Each number is 500 + 25 x the weight over its row's rms, rounded and kept within 0 to 999. Layers, rows and columns count from 0. Numbers have three digits each. The size before them is the row's rms in percent of the matrix's.

# gate: layer 3 MLP gate, 4096x512, rms 0.156, rows 2399-2415, columns 384-511
# up: layer 3 MLP up, 4096x512, rms 0.154, rows 2399-2414, columns 384-511
# down: layer 3 MLP down (transposed), 4096x512, rms 0.0505, rows 2399-2414, columns 384-511
gate2399 098:477496465510517493458473489536501498536467508493514506542520503532545489462471501515532520487503478503497488516512513488512495507469528480474511508472490493466489506443521505529489508521501494458546458527472492462499500514502523460522457498493493513524502480457531466534473503522529452489489553552506539503507501483515478487534454499519508513515538496416524517480513495494502519481491
up2399 100:488493509516493507478491489516526478531463484510506492511521502484463536563484468494521527474498486467530501479513485471511494484460516507495495511482514499451469504524455503479506495497474510547496516481532526534481458538463526477510491522525485458493506475496501494467512520487492481470488467453482543524498485499484488503528514457485440513459511494514494538482511512506532502485522
down2399 097:483502496491525472509526487514515532561481534523541531512483528520521503476561506486480508509451514505525530516507492467501521545503531479439502469486469488501484481471506485511505502491538516433508496499474501509495501528469509493506479490471513505496506505468551428518501524499538468497486520526461543483473505476487454484451486510502460476512522474464539481483501493513495496518491
gate2400 105:510455530479494496517507560474541487502488478463530496465523483494465511484475508495482491505504484474505518518522499507512454505540479467486502515522488513485494470493454501502507482496477537471495494539445506489533491522526497499525509522493522493538496535512491558513488499473600495489473534508476516523526481490471494506512483536518515555466487484494478506519500507498446533523510
up2400 100:474468486512471512490442500510561502497470497540501519496477465519481501462497535501514468496536491487486530480507504484502510545513492493497456517505500494468546538538533512478473489515518540506464490498482540472497511455478453498495513508482488494491523504469514529523458509531519427471509507510460532486467525470501509529511554542553469496524514528506496549505512457486457528552514
down2400 102:511509465481524550536533517518466561534468509459480506514552475495515496514450489516500491547464512511514511491456453520514474462503505484477501526492502496461529494486509529495507453486538511491507533518446481478492496471514459503505540497492443459498508492461474517498502492481468493481448504513534541531494487470523482487453471543484536487469526508514490480516491497543521481477508
gate2401 103:539512480475491528496514507480536449484510494494485534509476511457515454505507481477465539483479513468445478475534495525502537538468489410485514466507476547500560514523497515512510498513472520510522487528502523473505458532479506494524472532531441438495513524490475474529550491510518483522536512494490514514498467459511525521492469499525488465469468502489467474541516485496455527499574
up2401 103:447506483507497478482534473485448505482475508488477509487455489507501503499485502517484475505525453527512503482546544508518473534532520469443538539492468519506530499523481480493530507501531502511467474523522517531488516499552481537525540486485548472519531484463454479505508514486483486502534510491485498473494514486518500495491529514511480478514491500486506496467493453510515508517482
down2401 103:534535510464536456524529514547483486477534482507484529499477520460467541476480569544451549484586501498517469499480541530488453470462505508520532502488510498501507509526526513489489547500475491509468516557508489533519473465505528522533500456535531486489473519486514526516485469483447497524479503532538479465542502485445522537494532501470494488528521492490498486514546459500508515496535
gate2402 104:528478467487552479479528494529485486483513464474482507505511499489496517487497497512490500491528508501515531508456474509473507534499475499502523472499457479543493491520487518515493457533523480524498549490499474487491495519496532480492504521486503435502512503543517503535540500486452505445525483461492485501533526517454532490501486468526450500490478540463427462484478491491515466509466
up2402 109:536523490456515443487480522495464500489455451497510469505476506512516484480516501523508527461477475505522460529521496478488516442483486506517495503530476526498491479515507537498478492563493487504447469488525493533515496471465538528494484478521514486478528507531505496482521479524530515522473507493482469522507462489447484530531469502526492514465485473542520493481493537435473517505506
down2402 106:506458509510501500512474473554505503518493519502519484478486493495496498493480508529443495526519513503513475539478500512518505495516543510475505509510486499528491458518496494468500479522487506556511547487434493536531509481467496499469491499529533485492554488507482463502486507565544485488502490497500484492500503475492479521531490513448479504495488479526522532515459460521524523511470
gate2403 102:495540489550558504491520475530530478477507556498445474504463490486489512490529517521515471501512531501503499458516525494488516529483524496482505521524502469448459496502482489509460520446531518533560530472444472479538515512482475441491528508484537510500510488491518473521502482503483493497469506520520528530534517530524484543478499493509484519491477478543533521450502489523516476493499
up2403 101:499510465491539505501480491463499505538520484494525512506442466509511457492520491471532506473545518509481541522480481464477489500532497522441506511475493524493483556495506517475467440541504532496499457493502481506482538495480496506502544462524489512517503557501492476515494524489494477502495487522546519484492533504554489519450478541515467507526516492506466469497465482486487465486478
down2403 103:387492488503487517519463508535480461513501503511508500490494448502499526474510527512486506500498515525526518464476535505459483496514475535459548496471466502512503524528515544478523487494509493498468457522474503537484517487500486498456491510498483513510510544525478477516480514501497518486499547458501489476521510497528522521510503495533470496491522472525503495531503470472491512471473
gate2404 101:497469492500532520505463525493543496461528480510465505492520521506491482451503466480531561458483505497494490470467527465493477489484519494500471490492482531500495506514460516458504482490471546500439527506518465492510457496511479481489478502498539479508490478525454493540449547493538494497561524465499502521512482444497493502528544490513462502495535479502507507478507520497509474522519
up2404 101:489524515502486486499527512536464535517472509490482505532484461500527490483515544532458478525500523517549440469532472520497500480496449481502547516528505459532497453533529494511514477506518469503564489472468553492503514520475516485523511477461445478478481531485526556476492448467502492495462461507504506500509490526525554485524468498489534492488483494541508486504502442475479551496488
down2404 084:530510492506523498504471469493482488521508521483510511545484519473504485505500497518507488484530536544512480478513480495492511505487519514496497512544515505515508484510501461492459446525536512510480485466491512512532504484536485486446516460524497469492493517474523528476479498510518491538463469514500520445508461511499517526549517489515471509508519491553468495480496469487493529531477
gate2405 098:524513490475512516484480499493450476469516471487483505531465484493481517497519489504547531532497509514508539534540500479522515522491501493524456520515535469517484497501506522520474439534466469543539504507484466530491521479506469485496505431478504479494487500413548497500506533478536477476541494460534489467517513504454503460539513510510469469477489497477497473485515531500489463517511
up2405 099:488494503510477493497526486520463520499434498486484522525487465481490498529514509520463522510515473492500533471487467527483483464477495515525485476505480503513472498489543491476516516511475525469504549466495480503478515471483535507509450521522532538458486513542516518526473492482488489468503521486481527432500487494498491489485465499518486547545486505500497501506496465532506504520443
down2405 100:497525506501477495463525490497497479516518522501515499488512460459541547484535486515502500508514521563533481486483502512453497491468534514506522492539481502482487505492465537511500514497509496502506528475481490457460477474464480474540544496527467490498514557505507489477480511563473523521515530493495472521514486517456459470524504493485504498493506515493536518464504488534524500552505
gate2406 106:538528469485470460500516511477507492547477513503513551493527482506481497548523539486485509496546487500526491534489478493518528447480494491511497490438480489496474482482499511542493501523491528488480515504513491515510554519533523482455509459497473537478500509529487460525500527507506497413524504514471510491512503513477461468517505501473505480488494544492522502456496485452518547523556
up2406 106:512525554529539509483493505499529476502455494465504480511518506497522478498488462470474488509515510518529501482484481452488521463506477532537464513524498511498534536493503540460440505530485485495518527503499548438467454523541507488483528512468477528485495486500518501501474513522464537532456539494528520528451510498491551520506501460487507513497502521511529463522475493508514481517445
down2406 106:521496521495514467515508526499504463537501475498509499513549497522503476435532522520486505520475513488510481507540520490567470511493536545520474488507458517490535512523513507487501526517489454498513490538482566513501488528472465547506553537460542479520429516512500483551515511493471452465461505484521531525502506494469494474539517477492524512507497494504509516492487460492513459513479
gate2407 100:508487440512505533492515507500514485463484501501497450449514484509477492521530533529500493521470494533485492519521534503469489514487523544472529487460498525528486474494514487542534537489495528516533474502520488475550486539464437473473506524545497521472488506480487507533558497496512476533493512478534510486495476546482508527523500535506544520535499559492463486526530516504511532492500
up2407 099:545481441550530542517515488487481517458480526499489486489466509498473528480504516490554469499446475536446484492467515490475507478476453500515502494525502492530486499492550472493493456505484493505508506545518501492517449489474482461498501528512472514516504500462501490514525481478467444542458503469552496537516525477478460510491485501521527496465517506523463482542537474505543550499482
down2407 099:499485533521453477512536538477504476526554470513500496514533470513513514525503546514528488542526521470498480481541504503492494466528483497544489482486507472513488505534539473491494496507489514456511500467502489506512481481519455486522520488495504573500498520513521495509478517493488508480471472527488493465526495485498477526543525525443537554485556468510495543505530495484506502497495
gate2408 099:519468523508535529521477470528543467452484499536509505443502551454498486512518518501523511520496508494514500486474524501509492528519491480537513478496498508486465543484508484477546499509521503485525477510485513525501507483496474523484460489493531507471514483515529491450501505511489549511469523484483531459535516474541513498489514450501452537507486504475491489460540505463501502514521
up2408 101:501469502506485515514484439502500484519463499473494500481521514446534463541501512463477519491459487485487497513491469521495496480534513496505537510458490475462474520521522481493499522527516464465476489504503459515516515473492506498471492521534517507512525529510485516475494507531453504521497528512530437516456492520488477520537456481480575532486514499495506505483548492528517492493545
down2408 100:482511493518481523515507456460533532508482548492488545479481491531550502524493491480538479491507505525504506503530507483517487518490581432508489528497501528508471506501457521497478499482503532488468517488455494487499510526478560485465485486483508487528563456479497521506505518494526468510491502503495500463506489490495550527509464504493509473524528507465544456529494487485541492467474
gate2409 099:529467525507494505479527506505538481493531507536528438513486478477493461522488493509467521526532515497517500497536506515468481484513465505458523555536518512468531507511506455521448483470515524514522510508549538444493454485531517551519494534518458509520483474497539540486513499534540492515440459500522513486490531507505478542559522485472523466530516506475485526493508514505478486523555
up2409 100:497508492486503479514476471548467476531491499475508491458511485480495511488536547549516486517480481543463487536496485533562501491456539487512430490455449516516484464505528468491472480503481523522506503461476514477485531570528480482497491473516571501469466485547495480467502513518472500482519500489477493491485499492455498489485516517539511528501490508527500469501489509486528489476488
down2409 098:528536446524469490521485451476497528467463512513469459496522509508500520489467497503498538480460515507487508488507501490494478500490492499528511505517497522513496533460492484493520456530500454483497483446506470515518491545496543478472463514484539487521488479495529540511480518515493515506515525514500490513499517498506517489457479545527507550491488458487453496489473480456510465517458
gate2410 097:496521493494523516515522510469516480507483502505435460477492468485493475421467450502505487496508485500492532519496545523496497511494486465511500491476529451507470490468547484543476495506508501524437472513515488487491501469517441490511496474513477549535523500511528486488515559512507548527465469500500533496523488504502510511482528504488469536538517541513499465515521518549477492471550
up2410 102:509490504530464508454485460472522570506508492472521497513476498471489536498506490477473549426469488521506517503516481458497480500476506487431479504479475509532533547546503446513500484499517500468506517512486522494534506524500544498519509482466492493524493540485475511492551517508484508503542502489518481474506539527515508470477516523541468512509508489472486511533521502524537523465509
down2410 101:502485521511467531501504480498551550465473492507465518524512473535518529455518497474482556461473478487456489498478467491477502445504546500497487515497508514502480494539488488526482520482499507473487456520517533458514554539468514539511484480544475474501463499484491546513525496477521516486474531469467534496463541502500541549468522508467483513497525484502485520527477501511508467508527
gate2411 100:502492489555494498507468484527515487522502500499511485515476499508515490500461520515495429502537509474504513489530470505527504525527511545502502508514483526500507524434500508539500501508463525529495467498470548508515500448539483522545507517499502527485520509487500543530507487491505481537478515504518486512525488527481501531522539517514524451482421536458487504503524451505475463504482
up2411 102:508511480560471528469515471458513462467514462510493517493498503491468486511522468469455493503509501534460503448511519484531461469499490498498494481517515517532493468489492504510510493476523512528520505499528460512539468508491531460435498479467474512487505517482544479509501503518537486523484522505484485506516484527507503492547507496489549510500528456498540475501483487491520524479479
down2411 100:484504526515497505496496547496531519538515505491509494453450483517502507472459492474497463518495447505464511489546510483538483463469500502432489463492476502511491531465530445491519496491468575509483524532520491534492505527482534479499510523512533499469505472501536504543508485523467554512516519521507524547499499493531470510534470509491520523522503503466491516507496507512475518464504
gate2412 097:506503494479478498558528483488514512536493524519520499536518498482468468485497503480532499481471512522494542545502500513484529501509533543516522527529517459493489508529502491536475521471515504521477462528500546517544507521518483490526483485446495470469539517459495446498548487511501519477481458542522481473516490530492487511531509470544521507477499477515497471443536520503500468513506
up2412 099:499469486494525489482508465496485498484521514506447467520491526521462510512541501524515562498528479535502505479507516538511532473519462524483500508489490464499551490508517471502512541507551478479490501516528479507523483518502546513498523518487510507488486485536458487502466489502484506528517549500484489509486495475514535469495543466506439504477532483496479519504525491495470512489552
down2412 098:490537474482505526540481477440512489480579492526488504480504443520440558488509488537508476477482479506559527526472490529504511511509490499507484503524464520477517532475536503520526490470528489558470519532557497534525490553515489510486499516491491493449522530514505470506542486525504482502461517520518492520528481488530503497451560481524482485503512524494493485498527520506478508509522
gate2413 095:546497446503487515445469490499514500532555513551528501459517487496479504509500453516480523506547474467493459521491478450502497531533498519520515529551496521501504489516498507490467488522506495483535464470536509525539509474538474501495475504468483499474471495522508501475520514495533495502467537468519544446467503517524520502502494504477473490493553469516448521521505465471478502541521
up2413 095:539533538476477505477526505533483504480506511526533492487516501523513488523502478578493484459505494486518518496489498525485505463488507482431516495510486512480500469531537465456539467446470496474501497494498454521459501532507473507514514560477525503506483485504487479555504527511467539495424507518479488480474456484506495498546454503453493529487491461482484519541537450486488516493516
down2413 095:499523495523514493510519506504512491503548499480534477482501484512502526556492497549541474525527545478545475486510542462501537501487475526476548488495457493555473490452508534559476512509501468493515462514487502513500480525497521500448488506523470482550523519508510516486439483515500499491436467471465497491473502504515515457448537511475490512490495508470521477493493504525549476489526
gate2414 102:487503525549456499488495527525469471459550497475509515508537479467496475481497512493521491470504470462485486484492497536508509467515507511505492465512565470449509534501462501515497484512463482482501498504516497479507501534516505551504505521504511477535548484508516507497484508509500498517451484497482488520486489519494502461537503514444477540488520484489504508460504504512499487538506
up2414 103:516510507481494495495477507495485515495527489459510570492523496490497479467535514507477511478511513487551463467512478490457505532500524492504505487486500505494530508515548499465468516520539509506459468518556523480478498491485498505538536482488495506469532488529499508469532532527534505480482515491511462454542526556500484510476499538480528495478516500529481535475537469451504450476524
down2414 099:498497474481516487546470493474504483500469492492480493490518475529508525510508501499524522458509480508493544556492502540481517488529504525490463499512492470556475496523527501495515513520538540492541513502530522516480482489492477526477494486513485536522462521474447523529558470482509465514520489468518483512530433519494503497549519492502527532489502491480518496476466512481484492470515
gate2415 093:507510466519496511540484486486490476545479477528501487467476533505491492476501498530505496481488511466536494565520495497493500470479460501502485530496512530507475488469494479506491523493543511517483487499483505439484504513454545538499505480483503544506506516517496462520449465507498489497490455491537455485511486519523492473514488476507495456503499470452507478485546484528478480440443